Weights of a small GPT-style language model, trained from scratch on English Wikipedia.
Size: 8 heads of 64 (1 for keys and values), MLP 704 SwiGLU, vocabulary 749, 20.5M parameters.
Architecture: LayerNorm before each block, rotary positions, no biases in attention or MLP, untied embeddings.
Training: a variant of Adam for these matrices, 4772 steps.
Each number is 200 + 40 x the weight over its row's rms, rounded and kept within 0 to 999. Layers, rows and columns count from 0. The size before them is the row's rms in percent of the matrix's.

# layer 13 MLP down, 256x704, rms 0.057, rows 0-50, columns 256-319
100,252,194,184,239,150,195,213,154,245,178,184,216,172,292,187,219,218,219,110,184,214,222,193,118,203,170,205,202,153,202,167,204,242,153,130,207,175,158,182,248,222,267,193,211,246,189,223,222,205,219,183,197,276,179,214,195,254,232,260,194,152,206,150,183
096,202,161,173,162,263,221,235,222,187,211,147,211,229,201,180,293,211,157,279,215,161,244,246,177,212,164,189,153,183,238,149,155,199,236,257,163,199,259,191,188,261,219,189,186,246,194,185,166,131,166,217,213,210,263,164,173,221,145,291,248,268,243,216,159
109,171,211,167,209,204,266,196,198,135,227,161,208,153,130,207,189,165,272,168,188,201,250,166,192,229,236,175,236,233,227,146,255,259,237,223,127,251,207,243,204,210,255,120,217,228,238,162,150,170,241,217,234,234,190,230,167,192,316,208,232,256,167,195,156
092,223,117,182,191,207,193,228,228,229,224,160,231,181,205,223,186,219,214,244,206,251,227,119,137,159,201,173,234,167,204,255,122,233,198,186,165,193,197,198,225,135,173,255,245,220,200,196,198,224,212,235,226,227,158,215,203,202,202,92,236,200,214,152,139
092,186,236,219,187,217,204,188,177,176,193,174,255,153,201,151,216,194,207,205,194,163,147,277,121,154,221,199,152,216,175,299,268,212,166,224,188,179,210,134,205,234,235,241,225,225,206,201,163,160,130,255,162,217,188,218,191,246,185,257,204,246,240,204,246
100,191,269,252,300,205,200,161,181,218,209,246,186,247,191,216,122,106,169,223,209,226,228,104,240,255,194,134,277,246,228,174,180,246,99,186,140,248,120,189,256,202,192,231,204,126,200,191,227,211,219,171,129,184,217,198,225,246,170,202,200,259,219,213,159
101,182,157,159,266,237,246,199,194,253,176,224,157,200,171,247,197,160,166,218,215,172,233,243,260,113,256,191,159,170,232,223,156,187,218,162,240,192,171,257,148,152,188,138,140,221,157,166,147,236,147,235,257,186,222,190,127,213,225,218,231,222,190,171,151
101,202,216,206,160,173,232,153,185,247,259,175,186,179,230,160,266,208,269,170,197,113,195,240,210,215,258,89,202,139,212,224,228,238,162,203,171,224,188,255,196,245,284,190,202,201,135,194,179,200,220,169,198,179,143,177,240,236,216,212,148,214,239,247,218
095,139,167,175,223,226,181,248,185,253,135,150,285,202,191,228,194,97,199,226,172,43,141,160,200,247,203,184,204,179,226,201,134,237,169,171,130,215,199,160,229,164,154,227,153,182,197,208,253,160,265,198,232,245,234,219,220,194,205,176,109,202,170,159,242
096,179,185,261,130,300,180,211,250,198,218,203,198,257,205,179,172,208,265,121,191,230,267,240,106,269,218,147,172,166,125,306,150,159,190,198,225,203,216,266,228,213,229,159,183,249,162,198,156,191,191,219,213,231,217,169,150,194,196,210,113,137,182,159,234
102,185,269,198,251,176,183,250,138,183,189,189,182,147,152,262,183,231,241,185,202,212,260,249,201,251,244,129,167,270,210,166,210,241,205,256,247,223,208,146,234,183,251,259,227,286,272,239,118,233,174,205,167,168,200,231,159,89,214,250,151,209,197,196,199
101,231,157,194,162,240,233,268,161,227,221,228,183,281,234,206,203,227,141,172,209,281,160,186,225,212,191,194,159,146,224,243,260,276,97,107,123,269,221,140,82,276,239,232,193,202,201,197,155,220,236,243,216,174,161,243,166,243,245,177,177,124,231,218,117
100,184,122,212,254,207,121,263,179,194,135,250,159,180,154,253,197,151,255,209,169,184,171,109,190,143,194,276,155,258,137,135,224,134,199,189,232,139,220,197,192,220,206,263,191,240,203,273,232,228,200,213,196,190,214,159,251,141,214,271,194,200,243,178,169
110,209,264,150,129,190,123,225,231,226,197,189,216,138,265,217,259,181,273,212,250,163,224,175,187,199,219,246,257,142,160,191,155,127,134,120,231,243,202,179,166,143,161,276,202,126,166,143,189,220,234,172,167,183,193,232,235,234,125,174,148,225,208,221,180
097,226,224,218,197,216,212,159,231,186,194,136,166,146,148,201,274,213,147,219,234,216,185,114,158,176,222,195,219,189,203,200,252,240,227,150,156,187,245,260,235,172,138,191,212,173,230,212,249,189,250,104,205,313,258,65,246,186,221,200,203,247,204,217,221
093,242,241,222,162,175,200,150,169,164,208,293,155,149,196,162,175,163,185,216,196,170,147,216,221,207,209,157,207,126,243,170,258,225,237,109,181,161,170,206,167,139,187,180,200,205,196,159,172,169,177,150,230,173,180,144,184,169,246,213,229,158,195,220,205
101,196,243,181,151,252,204,216,162,182,265,225,196,245,205,108,223,156,249,186,208,196,224,174,212,173,223,251,205,214,183,141,249,227,193,198,234,272,173,195,162,245,168,273,255,182,185,138,164,217,187,212,152,191,269,152,191,197,216,125,204,198,232,235,226
100,165,138,227,146,220,238,133,273,230,263,213,236,260,223,187,262,268,208,188,290,166,151,219,255,220,137,175,269,290,245,126,248,196,192,231,164,202,230,211,227,174,202,269,239,220,229,190,158,199,156,245,220,180,229,216,170,223,265,123,216,254,165,206,211
095,244,225,214,280,180,209,157,175,167,229,214,176,252,225,134,173,152,159,185,218,219,138,210,187,137,166,153,244,211,201,139,213,168,193,222,134,244,234,212,159,120,182,194,218,205,188,243,177,211,161,198,197,221,208,209,227,139,161,154,240,196,234,225,271
099,193,194,229,238,186,122,142,183,253,176,226,236,201,190,204,204,174,208,189,260,237,212,225,225,241,184,180,246,146,114,231,212,240,206,175,299,250,201,161,208,175,159,187,188,214,123,257,143,254,269,148,213,212,193,187,145,165,147,169,237,121,189,140,213
101,170,234,198,200,229,182,168,185,230,246,143,199,169,154,160,238,244,202,189,218,217,222,218,150,289,281,210,183,174,192,178,143,283,193,260,236,108,238,199,221,270,196,194,201,219,141,246,184,101,192,221,208,224,184,226,166,185,235,221,171,236,213,198,289
095,203,167,180,180,201,204,187,198,130,206,237,178,176,235,190,195,236,179,94,230,186,156,225,183,253,135,254,243,237,180,196,132,234,246,206,250,227,230,167,232,191,189,249,226,232,223,210,214,268,250,272,189,215,204,187,152,249,191,219,170,258,223,173,98
095,171,226,132,261,124,180,263,153,149,138,252,225,96,193,155,172,115,142,146,148,177,200,209,160,178,225,239,166,198,184,253,256,182,176,243,189,229,235,173,133,170,203,237,279,212,140,188,158,193,212,206,248,143,261,189,200,207,246,196,248,248,175,189,195
096,193,192,180,271,173,171,116,259,205,208,249,99,194,195,198,121,240,156,162,218,244,209,151,203,181,176,147,153,244,247,181,189,228,206,188,173,162,247,195,246,133,181,247,239,92,213,228,263,151,201,192,183,243,153,281,263,244,242,213,221,235,191,225,190
093,169,224,287,223,240,230,216,235,231,204,173,173,195,201,223,182,151,199,178,198,278,219,181,244,156,276,164,179,228,206,222,132,146,168,134,216,138,257,172,207,194,154,212,224,243,171,94,198,181,210,203,146,169,248,238,183,156,215,209,249,222,189,201,228
094,175,196,165,258,226,191,169,167,156,194,172,196,197,170,153,211,221,142,212,208,191,229,107,198,246,135,159,180,248,197,273,268,284,245,185,199,115,226,214,226,177,141,157,142,205,213,226,178,117,169,281,185,238,207,183,208,175,253,237,235,247,260,222,178
102,139,228,129,220,177,236,207,148,203,198,210,218,242,190,140,213,197,147,176,242,140,161,209,245,199,247,151,183,197,185,167,188,218,210,211,244,227,203,173,145,208,251,184,217,164,143,146,218,207,176,183,148,195,228,115,137,246,218,260,207,102,227,176,144
096,234,271,273,218,237,204,124,113,161,206,172,200,184,136,265,127,217,210,124,195,248,134,185,234,193,204,186,143,172,195,214,208,240,271,184,172,178,204,170,223,210,154,167,225,163,189,220,249,241,250,213,188,181,196,182,176,219,220,185,219,250,131,207,223
096,213,232,191,197,244,183,238,254,302,204,188,162,240,183,201,237,197,219,202,171,215,147,127,197,133,154,235,245,277,121,219,244,137,157,216,270,162,263,225,200,169,194,218,190,239,212,216,275,236,226,181,128,140,204,253,157,195,183,188,172,204,181,255,156
096,160,159,282,174,197,160,177,151,175,194,150,228,229,230,231,151,272,211,190,231,151,206,160,219,217,153,169,198,184,239,180,247,246,264,222,202,105,181,247,179,200,255,286,214,239,209,218,217,199,149,108,169,210,273,223,142,189,133,160,133,152,158,168,223
099,149,188,201,221,224,159,309,221,170,217,179,161,240,198,178,176,238,155,207,215,211,149,161,190,207,251,154,211,252,158,114,230,177,204,259,227,242,216,245,203,171,227,167,142,241,256,186,211,229,184,181,214,216,219,213,236,123,145,174,221,100,190,174,227
100,277,169,231,143,211,169,240,221,229,197,250,188,199,204,180,129,171,194,150,218,276,204,229,123,196,196,245,236,99,200,174,166,156,245,206,125,157,151,183,183,186,254,140,268,192,195,210,299,250,170,159,180,138,221,237,232,210,167,233,244,234,175,137,245
104,245,219,247,205,244,250,172,173,164,238,181,227,222,116,222,238,205,185,164,175,159,270,146,218,143,187,215,200,108,230,186,243,178,153,224,210,190,200,246,208,236,271,137,129,188,266,254,197,191,168,181,231,181,276,203,204,240,233,193,230,207,199,208,193
099,169,141,265,161,236,230,217,248,258,201,198,93,213,189,161,220,217,243,237,215,141,182,171,186,172,277,146,211,174,176,188,174,169,234,235,264,177,203,238,233,204,225,252,146,255,257,204,208,185,217,190,110,149,263,241,106,211,194,219,146,154,170,228,232
100,183,165,208,174,202,206,139,206,246,191,177,263,301,231,258,175,175,108,199,268,178,204,155,149,269,167,210,196,184,235,185,230,177,266,127,267,256,160,200,205,182,195,231,266,274,248,248,267,189,189,211,269,182,214,153,179,224,185,217,202,194,160,228,251
104,222,154,246,273,210,158,183,214,194,174,189,168,173,199,192,192,209,177,215,247,225,204,144,273,162,201,218,201,162,287,189,199,176,197,199,185,276,139,152,203,197,106,203,234,212,211,240,189,157,187,171,214,141,249,255,202,290,130,190,107,222,161,172,173
101,267,227,231,172,194,178,213,169,147,189,302,183,305,228,165,188,96,227,215,229,256,186,194,148,168,209,162,207,161,205,215,171,234,171,210,231,215,175,202,322,241,262,201,226,179,215,246,160,178,181,150,247,165,243,251,208,163,177,207,136,197,293,277,144
097,222,178,190,227,227,134,164,90,238,220,250,161,172,323,194,124,201,236,202,231,307,206,179,188,178,191,257,132,232,278,185,250,133,224,197,276,169,165,209,203,153,159,144,178,246,216,233,223,179,214,240,269,168,211,169,181,210,161,177,171,196,146,160,197
096,168,185,163,214,279,190,168,127,217,231,229,193,201,175,213,259,294,165,191,255,224,181,195,177,239,188,320,197,183,203,170,234,227,178,170,250,212,187,182,215,184,186,263,133,213,137,212,179,164,183,205,177,140,139,200,212,175,173,183,167,201,204,225,237
094,168,154,244,159,135,203,153,138,191,205,193,214,148,236,249,153,229,207,209,229,120,250,198,181,167,203,191,200,209,232,250,241,201,222,187,266,186,145,156,203,212,125,233,168,188,213,216,198,160,185,238,205,244,160,196,182,198,174,260,213,225,196,240,228
106,173,283,207,183,160,178,254,242,209,225,205,247,244,226,287,269,250,223,211,201,178,195,230,157,251,219,214,266,208,243,173,225,170,198,314,114,248,276,317,251,151,170,213,183,163,199,238,221,263,244,164,72,250,210,204,275,135,240,170,89,175,271,154,194
091,191,168,180,207,188,177,224,191,161,196,169,200,166,292,133,208,200,191,165,230,153,198,200,192,241,158,175,128,187,161,169,233,260,143,262,187,222,216,187,227,138,208,164,177,179,151,225,269,216,180,282,234,116,114,244,216,157,164,270,201,199,209,191,173
093,200,222,165,195,211,277,220,249,224,120,170,231,169,138,210,184,234,188,228,121,291,198,223,261,169,120,200,145,190,209,223,220,190,243,199,193,193,294,161,299,274,308,248,132,180,142,225,269,180,300,276,269,260,234,255,154,242,236,267,266,207,217,240,153
101,123,198,131,166,219,157,208,219,187,171,157,133,206,218,253,197,216,245,271,206,140,263,235,192,149,150,144,215,258,233,145,228,147,121,246,149,181,192,211,223,290,253,161,265,145,119,168,211,182,193,224,175,141,115,237,254,270,140,100,228,206,215,141,240
095,183,162,212,190,187,222,156,285,122,213,105,239,193,155,126,138,181,246,174,171,178,133,164,174,238,218,204,207,213,212,276,202,168,199,204,177,227,210,220,237,225,173,154,243,113,139,142,181,212,260,185,281,176,126,242,185,212,241,197,238,178,211,175,172
094,223,191,245,237,147,198,257,249,229,195,225,274,190,133,211,161,169,213,220,148,172,124,258,225,215,157,178,213,148,173,221,146,256,206,230,227,259,211,194,191,251,174,182,111,246,202,211,205,197,232,168,214,198,220,249,213,161,202,282,154,173,133,105,196
101,175,123,224,226,205,201,212,145,172,183,225,148,216,161,153,164,226,179,153,242,199,188,199,147,213,177,155,158,207,163,213,173,197,178,296,172,171,187,194,180,184,198,180,236,203,218,217,101,212,168,164,206,180,246,194,185,125,205,187,292,242,218,267,184
100,119,198,215,259,174,199,204,230,162,209,177,202,212,163,150,167,206,230,201,280,220,191,149,170,231,243,178,90,138,236,201,194,224,195,238,142,208,164,231,171,181,203,210,112,181,169,112,237,257,155,201,200,223,154,205,294,194,233,241,224,213,218,195,236
092,163,177,154,194,166,224,196,257,204,93,157,237,218,177,244,177,179,190,151,190,158,224,240,193,236,127,219,142,109,136,243,207,202,213,213,191,199,186,196,230,240,231,208,128,115,154,160,230,235,205,164,176,173,162,227,164,256,244,226,206,228,263,225,302
107,205,155,280,272,172,121,156,181,157,238,169,193,170,241,209,243,259,160,197,166,257,269,191,216,244,223,244,255,213,186,163,197,271,167,228,207,191,138,276,177,221,292,155,240,260,284,258,224,134,172,96,168,260,222,214,212,205,187,165,214,244,294,214,162
098,240,212,115,180,169,219,172,194,175,201,204,283,193,171,203,229,187,145,185,111,188,238,165,128,185,202,146,214,219,257,160,197,218,181,210,250,105,225,199,180,305,141,266,176,183,278,157,217,177,272,273,183,223,181,243,154,126,228,259,142,147,189,207,243